config.toml
num_hidden_layers = 9
hidden_size = 64
num_attention_heads = 2
num_key_value_heads = 2
head_dim = 32
intermediate_size = 192
vocab_size = 2048
hidden_act = "geglu"
norm = "rmsnorm"
norm_place = "peri"
norm_eps = 1e-05
positions = "learned"
qk_norm = false
attn_scale = 0.177
bias = "none"
tie_word_embeddings = true
parallel_block = false
extras = ["capped logits"]
init = "uniform"
init_std_qkv = 0.101
init_std_o = 0.0237
init_std_up = 0.101
init_std_down = 0.0137
optimizer = "soap_variant"
learning_rate = 0.00402
lr_mult_qkv = 0.4
lr_mult_up = 0.633
beta1 = 0.95
beta2 = 0.95
lr_head = 0.0156
max_grad_norm = 1.0
warmup_steps = 200
schedule = "wsd"
decay_fraction = 0.642
decay_shape = "linear"
final_lr_fraction = 0.0
batch_tokens = 16384
max_seq_len = 1024
doc_mask = false
train_tokens = 96210000
max_steps = 5873
dataset = "wikipedia_en"
Each number is 128 + 24 x the weight over its row's rms, rounded and kept within 0 to 255. Layers, rows and columns count from 0. Numbers have three digits each. The size before them is the row's rms in percent of the matrix's.

# up: layer 6 MLP up, 192x64, rms 0.111, rows 94-160, columns 0-63
# down: layer 6 MLP down (transposed), 192x64, rms 0.146, rows 94-160, columns 0-63
# gate: layer 6 MLP gate, 192x64, rms 0.114, rows 95-160, columns 0-63
up94 100:117122144131129121094092117097118126103115147101107112085117153110105129118118122114132099197157147121136145124120110146141156129077177119117121161113153099079154121134145137132120188098151156
down94 098:142152126095118125145171156158138080127126089160115121135126122142128066103154129084135106139113128140117124117164118165129138109109147157172114113166150091112134086129077123161101137141126144
gate95 106:144159159128112110128146109142172157157126131135137127097085132099167088135136111152100132116100170144110121156165130128115136077145115100145079066112125136167105123138137129107144102122142101
up95 099:162124179112120149129125098102106104136106104122164144161107129141112110110060124097144112138110121157120145071162171128142158116119095115111123190141138127120135167129118120127148115102113125
down95 102:151157075132145148134137123130114143106103147136142112097087109159125140155116141145117134124155179118143093094059129115128092160123137111133144094107141152114089130129129148141166167123082132
gate96 101:166088145130138160139138155125088157129126121159115154161147143148161140148120109131127093120116122154117138114130125128163142116117105109172126120126106077131157166131209144151113134149170104
up96 110:092118110169091141120159100091101129114106173118092101095147119112108124138111126143109141161121109142124135159153149099169131102139090100115150116169163108155144119140136124154147132123068149
down96 112:144133163146121126106128141120139142126126164139144134093146143157150110145153170119118160129119161104109100129155123150084089088141114106110112141102132134123194141176086075106108147128099135
gate97 095:126168120123172127156115102175137164141088099119087139116107106126151151111124120097161080123144130120129126101193162139154097143133128111169118155138126089105126119125115169115158135117119139
up97 117:121150165127078145137159130134125136141109105151129152154120052158152105149080144152132121110155115146084105124117137099135103100106168104146108110116107096123128164157143142117118129141084136
down97 122:148146143110147141130126102163132092180092091112099121119106110169159148126140151079125102106142114143122116125120157111173085133144109112155131097096103145102091146106140148090133094116128152
gate98 104:102091096141108132124158117147148127145132145100093121112082153160115110145125144103123105122151178150136085145091151095106080132140139124144153111150151138103143127164103150119105104086177126
up98 100:115095127132124168092130118134116119115099141113110142128143103126158120142141120205127119154144133127132095103157146137181143162096145106112164091129108116160153166106130161133074132159116137
down98 101:153126179115121102146138119132117107113162100079138122092112156135137104137143124109176150112090108188138189123130106152104117134157100181113126147141130146107168135152121105117135121128137119
gate99 110:106120124143155149108111091108145104137137139149099156165129136142159157095162152084162148143089064134150167116101148121146096094092141116128119141118106132150130140149125091161122126119169122
up99 108:147130077137136098081125142114122151180142115126164098110121121131082143121151135127130108120101200101112102132130153139132115145155136109109114117136125088096090137144105111097139122154104080
down99 111:102099095130133121154141119131105126104113116125123093117159117133144127157146126147141166133148143089101103136143064176166165178127125169132132123137137112132124088127150154114078094120108093
gate100 101:155137112169158119102153117166101115106134121089122163127108080166114129179110136134116184113138099120148090131123132129127114111124111122113163090147136124093138138098159106112171141085143134
up100 098:121169121147147092138163117068132094118124144127130132115152105163146100124086164069149092093111171119092121113122129096123117116137151163133127134134135145140123113144142131082080116132119147
down100 101:133111111150121169101138126146120084106109140153108144113076140099152128148131098167141157144160115120163101102127137111154164114097137132093100097179157137111139157133155155160159142127161141
gate101 099:139129158127156155158086090120107086118127117130082134063152123174140164134124109153105134117128139142155111153109102159114112147091125139101157127073150140124132127095119122138094112126094135
up101 103:118116113130094098120126098164142123134101178109155103135119105106126140114114111078088134151090130139132144145125160104096100158104104109060113139149126130130086139145100164156107092126137117
down101 094:113083098110135097120140112106167124117168107140107120124123110137108105166137102148166104151134167098087111125106112088144167088087130117124140149153128125071142122129132105141140141120084101
gate102 098:067125122115173110084128125109087147126144135093090128148118151147115125139091102154153134141127069140137151149100131139160126170151129093113138094163138109123143151147116136105147156160153138
up102 103:108149155137128163120126185175171173090169126126108163149149105160154127111111140109147110155110135140097152102114131112128108105123124146076127104149112134125127119165163147118148159094133140
down102 100:136125160140139102150107085173126119106109137121146135131162160098132135109117094129142111191134071131175156146161127166120169138123140137161137117141133185101139143122142128116098146137109116
gate103 096:110094127132105144126110171119162100119165148127077102142143126173109152108145187125167157102132147128139117099137154102136125142085155134157150143102148145150130109111119124133131131130058127
up103 096:149142116178148122113106122087095143089120110126183112131118159147157127139173135122114132112115151118145158164147165143114118126127099106107088130169117137142105113104082130154129130182148100
down103 092:131085133156087179123161096127150121170132173123107133138117162137126127107145127132128166144127115117156136111140116087128166144099140145117180141107126152146171103110155154127115072109103135
gate104 110:165187126117151115100138131120094152118130125113077108107131116123133126154151109119132142121157086164144128105081130144120116140148099119133157116171107126162168110109186170162117147119148125
up104 090:106114158131183118136126114143114086091117141161133176080135132124121135126109163148118160138136120079097137113101136114108202119161125136093122138086104139139108132095128153119141149130113129
down104 094:140121113152101114110157115086122149171132126148129114135136135176136125107110112106161123117145086188145144127116108124133086186169094087163139132148115114141163126102141169116125149120114139
gate105 094:149145113110121104136164145108126126135145100152171098128115107151113118128112142139091150129109154133117088087185108143107122128076126160124105114107159114125133141165126151088077151100107168
up105 094:134083087106129085136133187130147146137145137114100113116135108151123128150098113129063133148148152111127084124118108139086112172108136119127101112121136106161116156162160102124100117123134171
down105 101:142122169124130164130061162137126162103110140144124148115143130085113156093092141105119090097103128135143169153108146145156127101175127104135118099121102139116099116119091127149155129144109093
gate106 101:110149141171149099142166094139149194150087101126132101102133126126126096060105136140133135139137116116150136140112122142159109109087093167141147142126156140131126088119132132122120159137102162
up106 100:073130159161137122114067126099117138144134097155095147125116089132120132150111126164107133148117109153142147144160106096108148158138120114138075103145119157091135108138167136157154155139121088
down106 097:110117142144058099079130103126153117109139149139127134128127123139140119123119104149154106099079108116088150091116140127127118134116133137102162111134118075197168132137097136123133092107113143
gate107 108:160165101133160111169121135133126116133147159130116148144149128150111165162084086155158126132150096123162125130121102105173154126159166103096128163160175142109111107117142160133133130149114152
up107 105:174142154124092105106108128140135128113156103146148177126108096142142150080108143111106108101166118154116100139173151144118141117097170130137137159140101113124129139109095138179116180130143113
down107 108:110182141153114106064098096135176149106122161138092139162168121144155114126119134122122130088117112118154122126076138146156105158146130100140137123137135104106152116143086157109147128100132140
gate108 104:136136111088170135191110148103130150143107137113139126111145159115164129109147142112110114178117143127093154118163160117148119109116052109127118163149118099147091103145129104146128145133144112
up108 090:118114148163159127119101147132144141127062130103176133121157144121115157125114126142112113166133161123104096173112138156147126083147153126136116150137127142092137144161115181108104105141135181
down108 097:112148122128163123118130098101130155129141130156140095109095151134107137142133088171162131178124084144158145120154153119150114145101103140156128102126098135101101117153193119144106170128164114
gate109 099:149144114122146107128122140168141127136144156106090148113149142129111129151183151130126189131087088116096090130089119116132112139119109101119103122111073073099137131153121146144169131120114144
up109 091:138109175080126177158136114181113123074132148134128133092133109104117139143123123112122137115122121104111126161161081123104104158117109133152128145134115117107078098154105145109126128070118142
down109 090:103153149134151111151123171093125179151135120129125117171110094167112150103115100086118096109151148142145105116125167150150116123124157133121122146083177163138113135090122097124126151146144093
gate110 090:121104136111157153099133170134134148128170136095155151120100158112171116087164124117105130108117133153086169089101143137086127138135140147147125140101125166097084120149119128099156096132113155
up110 088:089107082129122121117094146084122113166159140140178132135124099113127174139120139143144157140096138148145154135119109112133133162093109123110142147130143147144134080125151082134118130073158084
down110 087:125142165152161128138117135139124127137088136120108116149156143169132094166127122117134072123148129119118135113150163128163128127166151085143110072182152078141099121146133119124149159116162108
gate111 099:118058147085137138122145131099106151179155144118114123110142144120119157133142169123114115103160156110067144125110127117113105110131141187107160098102140107112125103137161144110116143122118109
up111 096:081093104141087143093134112144109139134160162125118162077130128150102119112137114091133131105152138155157137129087131119130109120088141165143128132149133077119159134132120117139083113086175139
down111 091:150137162147138127120133132086168183142096120128151099161073168074116147150108131116125115121119126136138110122156172123096091164143137119092127096117150106126139148146109145155085126143119134
gate112 094:135113115103112143123126122152121100146169138131172115141174135121090154109110181129148095135118132113074148136152132147124112100135090080150105115089106078090141105123168134137129148142139114
up112 091:156157125134119079135137089117135128121119078116097138140140119081155112152093102129096115136121140122112168144136157108146104104146129136118135102145107126114154122180171139152171083089115095
down112 094:135115147124117114152148128089127146136129123136123074141130158140115131088117114111129132125110167126171155124122132129139156118129130092125170102093081122079138100167146154110047155139124134
gate113 092:133137172118115107117116158140131137110122140109135111152095139160089098156094165116102136150093169163145093111149164127123136166138131116082156112133133162110088134147167144130138067124128135
up113 087:107151157167088102152139116130143095145142105131153173119119107114127129114117142113086151152130092170116087150109112111122089152168134124116126100118201168151132133160118127130121107129124157
down113 093:146108157084123110124114117106064116149126128136112111087118124100135113112080121189114093136161145142122133106162149111124106116135123121117107151156068137123136133110133179106166150134148120
gate114 099:118127165122131131090124121140117095138104179153127155096071126136135102148091131129100099144104113117145174115103130156107085143127099189129143121141144091096124159126119104111154142111159129
up114 102:134089139129098143120117146168126149177104160073145152109075112145113115125157138123134118127172078163112133152121123129147129140145121169142119137145143144153138129113138109120117049138117120
down114 107:127128067140159132131149055125116147118130102129136125130108195108123132129134144088162112120137126147177143120144102112117126140090113114092147101133116134158133146092139152115101173136095128
gate115 100:102138129055122152158112140135127113081139125123139158094111123144131104092136143099133170117132138104092145169110158123143098134151128116095132123132100131131103156189159128141092105111123092
up115 098:155143146125110134168150104142141142119104108141105117119106187137134115117143121103116149116097132105161072116117108139163135159097092114154188106098125134119149134113175158117120173118147100
down115 100:116156166136104106123113140124123162177147137089141135112097087147150149146128108110171138147133155121090158103097169113121142108101160147111106145132173119118101140085068132142116128123129149
gate116 095:128151084110124126140139116139153121108179119109163124170158104073159133129117115135150142097135111126081080138116098145151086106113108117147130132137110111188084113154143113119122129157129115
up116 084:149128093125109149168114160129150157145156140126133089088163105119144184111103128100108143125145126137092092104118137107132075169131153088130122115136171134124149108117130152113121139106121183
down116 095:112152143162136126113156097142147138153115113130160124127071109115128162121110114123138157148149114104132158175154113178123152104128129148122113153167176155136176098170154096117155125100127133
gate117 081:171090098098131161124139125140133173143117131092129121123065141139153144112150144105172163121113134182139133119129091108130145147140128182158167128137130125122143109146134098125137104098158096
up117 080:118131124162104100126119121090125088164152185163116141126142096128117136099178120120108110116152125136113115113149138163143149098116077130123096073100111130129111126114130190137092108133128123
down117 087:139096117108115147118166060131107128135101086108128130110127136121126105111121109134149170157082145155097123161096067098093117120119140141124170148158137138141151125100093103133152122123147120
gate118 104:134167090140106142124100097068147107135127125072100149116115098149150156117110101127137106165161135088130124105142145134108083122137153123119120121119113113150096109099175127124102128124096171
up118 101:151158132112153146134150184152107110172134124150135091106069158108163106119102122140119125099107122098135141141162133113143171105152114128154135137119125154071127099112093158152134127125090126
down118 108:121090133144125142119128098070170130153153155139073135166177155184121112134130090156147128147117130160122126123160152089118140127155126107150134147124113139095182131118123146130123128102147114
gate119 108:160142141115144149138111122135179145110103151116106121146149129108144162100153133100152107128110117115140127124118121169093122126138142157121135096092061108144127131130115169110098176160071158
up119 107:135162094087191182147119121085118143140119128144127121100085147170140131133137090136112145142114090133142154175122157153110121125153170108131166118126127112141114133104142085131092129124131126
down119 114:115111133134115074086123107149142111123132105134131094115190122140128126113128124174139141138147091124135142150099106144115176133136099107184129164113121147127143129122158085148168155172110150
gate120 105:144112135131131126104135112112120158119084141142165131112136091156179144144126087091164137126162081122138110116147156158124115114142073150077164118124159140137107100137126140075125141114114109
up120 100:142119140142092113111081135166103165139118104070106117133118123107135187094106089132072122132113140106132163136115132108161113138098143142097107148155129128121136141086073123126139128115131127
down120 100:096145141115133108138122138117125115116154135154161135126120127120160065143105138126166118165119103108100133081130077130147143094104177094146135131117161114087129111152145154176171137136121150
gate121 104:132100112145120159102140160109105125127151107153113122143146163124114111141138126151094086156133147167153142101130117138132159144119125155136075119084168162085096086166110155155127124118154159
up121 097:083122106081147101114113144136126135132157113123117119112114127085105129107138136086142142146163083139139084157104127147140179132090111152137095130101145100143120102185126113147162152135101146
down121 104:146155150152124117173146158102111154110117121088151175153120144123162091150119159089098118127103127134109118134141109144144099121171120093090131112143111095136115102183139177131109117107139147
gate122 101:128097107121145087131138149138153101132115153144095125144150122100139150115071135128128130124144135106118112141097136117148147161148139131155171158140087075120148136188145156135175122113132074
up122 097:119160091145132177093120085159101116150133145130104166135098125132126136165119112055122134131131110123150134081191133170147131144122146125119114164150134126135148136111114125113132107136092157
down122 103:143110184088137082106126163143136145103116112124136124108147117090102133117105156113143143123113134088125125133067141098115132127134171090178123086139157095082114142108140122115119156127116113
gate123 092:122105143084095169109128107141116159149164123113111097147156144127130137105147116109170117075137120132162136096127126165112090129143079085129153142156147145115095100126178112111146105141119140
up123 093:173134153139075149132132130135129096115148138114162133151091157103097116139123108105164122132160094144112105113126139159131120115117091107085135143068157089120142157136122141086098126168146125
down123 095:131173128142156135123111132133148163151093125095145110104144063169124126142110145135128137153157152104140089168093141115125134095138130157167133113182136172153102141152119171135130108121133126
gate124 105:088128123101147139101106147094131154136171110139120161132113118107097117112184102104131115132161138102147106110143130124136168156154164109143150107088113098111128156105143141172079125158160117
up124 096:172134122121128146170162141127125091146141132117127116148128139156082062114109129104157158191141115136170129135087137096135133129116099119131126108163135118139114141156111163125161177107131138
down124 095:132126078130131120084125115128134157112138108143098132132140102123141145117195132095115148102110164102116165128142148128111152139142147098122157125086129133113148115195162096109073111131124104
gate125 108:151122164140081146148110121127159138089109155121111117117127162139169126145135157133089075154131123100095109165110160151151121117134110110181127158142112137108153154109102115166162162145131127
up125 109:117119147116167124094144080134129130075129107087135134103120138123110068120105096126105141145134100146113111141101094148170092143128120093073097145134121121156128142138125165159139120091135106
down125 101:092128127141118095154131123146123147138174092128118138149134131094106143090154141143141136121142150142087080173137121140136151132132156121171118135084138144078113099094099143095144141126093079
gate126 099:125146148178113100121107086103115134109171123155113135116098154144150146130110124135120083165166169152076130105093128082112130120113102109165087135127129122119134160141128161106109128114118093
up126 104:115161122068119148135102133121158076113149144136103122151158086136179123129160090130137114107127105131120157161112119177152144142125137119145138132094159125116086134126169078148138133146145139
down126 099:113159138073131092153136110155145135168147133177096116157153123097105135099066139134127114129156125107089116132158128152145136163143111173162117150160100147137100132117130116129145090129118129
gate127 111:169137111086129077120147085106118133132157151096088143180102108174126114117141155108140112150162103129114133094148159159126149139142098103116128163121105122095153126146129079125152132118129131
up127 091:174114140171132138108140106139113169098127113151117130154119122141122130168097114108134148146143138172156120162144188122143108117137106125073122147115107155165091140127088141099128133140138180
down127 102:133145123138114132127108106120138161176158104131085119106142113129106155070114123147137144161138133098149161167154109146141093155134133136162157095154133165104130116107154163164139114139073137
gate128 100:105152083127134156113117119161066082155157110123127092104144146104148151141112099123148088131123122102151145154137179097119109124109122119142136091123082154171102093140130132142147122109134137
up128 114:102116092106121122129117140122141157135143135143124107177147182113118134071163140118165140148088134113157142137126134092139139101082104127123098108111131108146127109133136121103152192165097104
down128 116:146106119131122128108114146155133143146154119114103148129100098136147160080110158128099152138143115125056120094093134131109169127113153115144129171090155161125124121134110116107150172186143122
gate129 109:112154112124174104123148106192137117165135122160112162144095125151119122098167141098149109144129149119150106120106168106116127165117138124101135159126129112171107144138168132093159090150121159
up129 100:137141146173115129105139146102166141139157096094108112123139164120098091145104137130138094080117134096131126108151133147116156132153162130103141109146146115140153108163111141131096093165074082
down129 091:135142105148148144137108127134117134150139170145155088131140140193147123119157118107143112167122177110094163110120073121066130122107130102129153165117112130153107097165130145135101118119120148
gate130 087:100135129106148103135142131175099133150194118154170182115133117121153100152129121130140139162114143132155107146200154157135126117156119129123114113116102095123084120112101106118126129113159140
up130 112:117169098128128144097141146133081145139134142116133134132162121107166127141166110088145147152100131112115063164118169174129101151153137140151166148116129117101160125119130155088103114148106114
down130 103:149100092123145141142111150128120160137134124135109120151103145098120144094163119084127121114060123114090138158124131186122118139154164134125170122125129159147142127090144157073122106105098144
gate131 101:079164104182156115084112144161127129146145142130178111110133109116114134092181110139130127106134139121097116110130136167127084120145114150137107104151142120134111090129140082111121142173109105
up131 094:092130112146184093117073132142178159093076118095109145132125117129152131121113100167116124158129122147149129120127149123136132144148100148140146112099084124150128138113151101161108179147115120
down131 104:121136108122159137134101123161126121100124124137148138115092118101126111083090179134131122154158063143137085117178151164103127163106122142162113140151142118137116141131181123110115134173120133
gate132 102:149091149133137140142128101095160130106162144107182157170102167141134136121101124089141115102140125128115096159130183123131121130169131086156120162138128151156127132170108111130118171096135123
up132 092:122146106154154072122150106136171074121150119126111106138132078132133107157146156156124148140103127139160087156177139140141143091124122109111124129108128099119137092130095132147168109171120153
down132 100:147120166105121133129137141141106095101180129159134129115152111165112101124107130090088113118094148141107121185123133140148123144129110129124085128082138148128066129118098115130152152109086166
gate133 092:156113117104102125101135148112107088085161116088105094098096090156136104157076139131140123132139116123134134154115108159156113130119155132159129142101114112128107095131164107134102183135121082
up133 085:109128146099130119098149146165113143109138081141117108133121117155094113112105156155154148095106142124096081152121134134115158167142132139093155150127113097127158153122108148143051158140159132
down133 089:145127108135128124102165119118149132134081155120157148108141154114161149082125137107055140106172150120100099120175143151118138121156134093119100108139150113127159129132137102099159097110136161
gate134 087:145112133123107154122150146074117158146182112145102131108115136141084093128123090119096147136132135108127139170104143113111132127111151181128164114150141170172102097119140118155110178146122129
up134 103:174151172109153143094109122124137139151136100162159138103102091131085118119120111119159117112156156123152141138155150121110127163124139115112123130112151140112063082128086086098138111128157138
down134 088:138086116166127114141145104098079117106103152138107144131174131120131156142102133135103161131141098136139118084116118114124141110119111111166139120159154140142173119142165206141140163135110106
gate135 099:150121155143124138125090159135134115114117124150110115128125139108142204147154148128100094094123127098083078116129106129132102129105099110104120146099143131159122126144128129131157076146081177
up135 102:118157087165120103141117149085104122080170148111128084150108093140150157104149135057126106124108113105115146123117157152146135074106127147132127146122144130120158115118157118122121125128084128
down135 104:143100177143130109123132109150120126164102108148156158100168128137135113128120115166110147118188134184161156118111140104143158170132108099125137084166139142142123143092121156151143121127158115
gate136 105:099153127141100108148171112093110115111113145128149140138146130117135121157134138123126112084148150131137106095154099063141123111081086103156141081093123110157155155171126146124157157118118131
up136 111:094141112125115172112150098134125151122176147100143095124106147130093104120094120118103097121156159126079146090110127088099110161128119169135153113120108151097121096149090146152111141133154100
down136 089:142131101120155123108117087095108100132109128088124135094138127193125144158094075118115108167098091134136108117112119171152152144114149135112122100116145128076138102158136144128117166110129110
gate137 110:129133158128131127108095145138159118148117124128167107112101134097140152172130137130177091086164175145133123155120134125111135148127085196128146147160144092155114135132123121112183126126134102
up137 107:110137131146122150103100145123149188160135144162120134113110155155120120141117122075149093142131165122135156114156108096150153095137132096133096148089143134127142148100186129163112101130086118
down137 102:096148140112131132100128090105161095119136141158115153125115135115136103127119154167161156148166081142143154105148121188128146128130156120122178063142166109128132146127157102121117152152129141
gate138 090:141109142049095151158115089160138149078130155116132165110144158111122148132120149133165147113166085137109120148107148130135159133123132150116138153129168133131133128158145109120121129143070150
up138 090:184152134089134088131115160154103135152163106129130144152148081146117164151150136125165130083124141110121106135141121128099175122139077164137113157104112140165127137118155154134113136110155099
down138 092:072128122121087126162148125131141087136072154123132133096115134142132167123130085119134146161139141081095095139150114137129155092110137125143140121171114111121126132077128086126153123162121096
gate139 091:157098094150119098142135104137147151122125076106137135161136111158125149124127107144113137157146154111130075103138105161158120095093127146142103081096111138148151076138152146128115166161120098
up139 100:155102095132165125113138121135097141134154142102132137129137121187098122088159114134150150131119167173150130084120158148117085110104102119159168139110103173097088108132131104125141136117102123
down139 102:098163129102099151091102153128134144159163174170125118141079153098096120106148129160119122068112110111123111135143113121098131168169133115105157161111117143126164128112143121117127134102148102
gate140 103:125084079132152128130137094184139094144171168133119130120172148139108109136155105151166133144131094121157149136133152116122139154132106118136104130094134116136119062113110126080107130158131138
up140 100:103128149120136098170107098152111110114160137094154097125139157131175129167140104141113168118133089155145153160127138130115144129139110114143129129106109114150117129122112091131149177179190149
down140 110:139115152152175149099103157102167108176141138133116098133142133137162153174107129119157091119161101128160113149127135079142126145114139159101148163089127137140103146101095116107134112101123098
gate141 120:116153128116142095095156126187133108125174159109125112161107107112135098110100145150130139147159162127162138111184098127140150111125080119135128091138134148127167152137114119107089137082141134
up141 118:101163148128156077194148128112149081105125149091123139136127091130153104121146134160130128110091116155098132133126112127166152138133101124127152117093102114141147172166117114128134132116156177
down141 118:119120159115146151139139074151124106091132110131149106146101148094097099117143162151155153149149193135124133125125183119105163117147102151104087100122152135118125123138086136126141150104163114
gate142 095:127080165105154099126170114120129121167188141112119106109089119133138087109135125143155111086113120121111165110113098147122120164106133114115155137102157088140149121164106103152119106162141109
up142 104:090147140140148123134101121115122121120118116136150092142168180151145121139164067117091126118110103174153157090154110081117130106126094148161104122113128134105127169123140142131177135108144119
down142 095:111098110149109108109145072120130171157112151153136082138082113146135121122181104178141123124154105128136133127101126134149115143090101135147157115090115082159153101137124126148100110155122138
gate143 100:119114088139116140147118150125109149101144127163109173104141092165115191151100155160144143147102151091123146104170105127152121139135171133140130112097136119107115127146112108109141179105089129
up143 104:131131090182167166131117084123130149153114144144139115106123131161095133143159125134141143144112112160147124146146136078099125131128151148130083135124138150151137108084124155128116056152144094
down143 094:167141126128138107145127133128125125172107137143115149120089107151153148140157114116132143157102156102093193134128128206146132117138107134116141128125167132132110132163148075145098144154089124
gate144 095:142142132121134136130118132152111135157160095184128149114148115160112164111122148106117111101180139147081142172144105106135110141111142094107141153086092152106066147140128108162146115114127128
up144 094:116138102128161128098105130105133132116084128097126092159097154170111156158119152173127132105135144125105085100157114122140119154100139111141114128102079122090151171126157144109107112076135137
down144 096:108108136128113129123110155132163142121156137146106168107130148092147133128116132123124105142089112106091094128121126148114097096115145165128153142103080105156090108125120124131212156156116089
gate145 101:103107143093141142133156066122070150119174124151125146142188123131119116119114141166137129124134133111120114154153149087132093115102071129125132107150137110119128128140154087145112139133163095
up145 109:125123113144173120133120144142152123155135108139120117121117110141089123063094159100141191113113127134151124089174161122143134129128134106145102177085133156114138162162138161141117153118107144
down145 110:125144118124136129142100070182090081161161140148116118103150129185143150112131131122106182119133123118096116103137110142130159158131116130132145128143130142158127137132140138112173091169117089
gate146 105:171144180179118153137115100138110101112114131099152113110120074123154145143117196122134132113127125141144137126089107110130156165150098126091117102113140159175122131126134141128080139133123135
up146 103:112121099116116139090159115145072159173102123114090136139115143156100130118129128090096123093108113152115146138157145182159082134086126117124120136122145128124159118180099129121091125135106134
down146 102:126108118131124109172107174110128110129148139136127105086134069134131135139080137163122138123139107089109081151100085118162103127145132120091159119160127149133115143115135120178107127133078148
gate147 108:116132151124123102145135119134106142095139133116100151152110172118120095163114133130092101100127145150106126109122137124193185126115152144138116132088113115140179155125165140092178100103150112
up147 113:148112144157148121113118104123084140110112150115115123166115174144155119172112100134136133136124147098105125151117107159180117161108189137113110110124138145105154132082087120091119124125128078
down147 100:128107148087139103163116093160175190126131108127098102135166123146156137096160099136142091085135105099118126143092141118149120156115116127110152131120096141146158123089087122120146128139153132
gate148 110:148115120115108130137147148122147116085146139129104126112119138150105092154093149087152089173175121141139137112148151116134164128110146127105121091177170081162142097161136155120142096150123114
up148 101:129109104140160098078122142167165132113122111103173157189113138136141077163155128143114142151168114125143130149107130115125125157098122163108147181128115163137128110134119117125132117084145118
down148 108:130103147153113144128091159153142109150119117115155165137125161109136118116127114148077130114065096096135125121184116120158156145158111096149142141150155087112121136136138163085134108100151109
gate149 097:124114133124082138161147160146151152177162090155126116133131073186143097115130090105146121078108091167126134092160136131146108137119136148104136152108149111128130135138150117117140149103148130
up149 097:116155116094115073129132136096074170156079159112099174094115134127145144125121162122138157137191095129153121108098099104130142145139120127117142117166143130109111150128094133143148124129127133
down149 102:151135112106131110120156175100164120121171140178143123166126122125153090150154074136132097139092126168110122118138108154116122123124139134138148148081108132160140097114139114131135137068148163
gate150 108:113167153141145088126117132130147136132130105155124128118128088129174145070115109139082122130166146162087170170149118130120119144109151109112117089121143087113089112155117127145161125111144093
up150 098:103115119104132115088187138120095081138145132165136142132121111144147064141103150146089136124136118105119132128124128092083097111131160173131170127145145127093151147103105114123110144122166125
down150 103:152115139141113140165115161117119142122113133118119090115131110167115135105134118101177123123123145158160075127133118116129134121128069163085127119078135143113126063170116076127107125125126137
gate151 094:188152152152165137152133137124153169128098133148103151149125120106137138086118113092112124133083131114136092091138161118133130158162123123150143099163122132092155117159081127112134129148141080
up151 099:151133122141093120132138117086121168116129149121101178103114107106119137123145115138158119084125113130147141138137153154121112162110163086065142137167088086142154108147100161145108130114096115
down151 096:105096126127152126159142138166097065125109143165136114138110161165179103156178119115161140143133099148093132133120123169117121103117115119108132157125144145127105100082124148120129111097149158
gate152 128:131166061106169142142145134121090137142140111123119123151172152151123158138122125165162114097155107145127147144114148120146123098144112071161148111149113149106130089092163156133096132114139142
up152 111:097140154142109138183157154170137099123124168151129147132124102151119112110161173158114120128074133135081136151104096093152123143132160129112149113156117162127140116107139181121137146125117099
down152 110:141101124154142149097107072136100152128082117114133110145168144128108109098124095131160113103137097147160171125144167108118119118142075125137086118156105139153165136106139164157110137127154139
gate153 097:147093127102114109168164112120111133104117121137101142107068068134161123158106152123132115120144145152150100139103121099116102077143117118091106172140176115101125137127114105144146159140117127
up153 099:122134150148137140115125164127171155159091164127095141153133077123147149126111145133071144120133100136149139162106126117104116142101128156142152118148145080158109117101169175106132135119144082
down153 098:171090121124096096151165127135090116090134099145111109130092110159160125108142151114108102138123139106109144149155118146072127133110179118132160154145137121131165130138084097109132148174119122
gate154 118:145086125092154141143116123143167088129143151150149086132170091159142145111129144150130152130136145128135112106152166150079154111123098151137061115134105117128117166164106162136139107122127111
up154 128:116182115158152162154095139127134146154116143139155156136093155132103135120130094103177091174113147110132125124137100140106106155145137137160097112125087164153133072128145122116129101104124152
down154 114:135128108129114106106129158104129140083116099089133173108117139065098122118146077136148142136099133165149144157117135131083135111126132129130111072126139157129137078138123148157139164114119164
gate155 087:150132093106084130131133127109106127129152124125094098116099117141158177136143167077093146128115087097141134135159145175134131088140088168141155140136159115095145104143112108138142122100101144
up155 097:119085135138154091116090143124114126110171151112174098114093113145112153111152065135150124124126130142150177127130146141116152113147166139146120105092127094169168105121128101114168123132137140
down155 096:125142101123098144161144126131124122149133136108085169137107164088127165155131132112077125099118081143163114130136118166182140176173127125104175119138132129131113173122113123125141114145104132
gate156 089:130139134130103112126088108158138174117113102110164086126172117114137136144110133114128112110136106125145134138118169095147129137071110122100162149145119154051108178116142133095141113112137143
up156 095:092094152129105151125120121149162098117122106121147150153127129118144093121128113140134142087140110101141099138135176070143136164138128120132128125138124090067141099146088127094125111071103155
down156 089:145125140127089076102142104087081128131101139153144131117119106117116149125102133125140120133119152164078092100112116163133115102157149111096089130136102146165153120085170144124107156140160112
gate157 092:155131150157109138140115151135161162121148133094137124093154091094099141149126159113133150098141147126111073139098130130102128147158145108167126118157133156146084074150116112116122071101128123
up157 095:121155115149136144129127129113144117097106096133126133130118193111138128077131122158098099191127143117138114137138143128181125107139162127133123146109111132150146107151160174122112142068155169
down157 086:151128080143101127119135109132174162145147169107130130120126089122116096163155112133135114086115108135152089140129100149119096178085144133140106143110085093118136123073135123150111108134107103
gate158 109:121138106165135126111146140096187140114101155131131070168117134153129105132101124121124103124112128107137100108118133139137120119057113122099147134065092116130108122165105163109125119093149137
up158 102:150153140119065165131137137092144120109127158103086118191146152133107125126139125115085144096165152129123075146092143118098106132105111130113139135088103125151109127162109142105127136112137159
down158 101:104083136134163133126126149143096109095151134147132141031126119112136161122119138144129152137161153147139128114146115122152093131122130155126120130170104146112108151118179110120119153180108147
gate159 098:100097137142146141103139186134118159129131123141097116137121130112114126164103172089140133084142130073096142155120137098148099159149124141116114164108125113120100098133146108104165144078108155
up159 091:099100141128133132135094161117105121108169110134124136114136143109098115172070156174148144109184139150117105109154112085101116165137158120116126109108134128140137096135177127090146136101140132
down159 092:107159137166134114131171110122111142155140131110136128130104089140120158111115103080090126167100148099124130153100111163142119072126140122153130090137131115108107127071125126142198132140130136
gate160 090:118106168108146134109117102134140185156108137123147116148140181069102133113156145088145120111114095109114123181149145115148142129104082128115114146138131159130115094147099102158145104125151108
up160 093:097129149175150084136093123129103121134174154141076135145126162125138137129173130146140111161086088163098138128135111108146130127142123118147087110126121102115202144131143129131134162125123126
down160 090:122094127137110143117158128164165117086114107109151185133119123108110133102105168109097145114122118099123154146124120142159157158107122137071148148156112180101119159113124128116124074151123113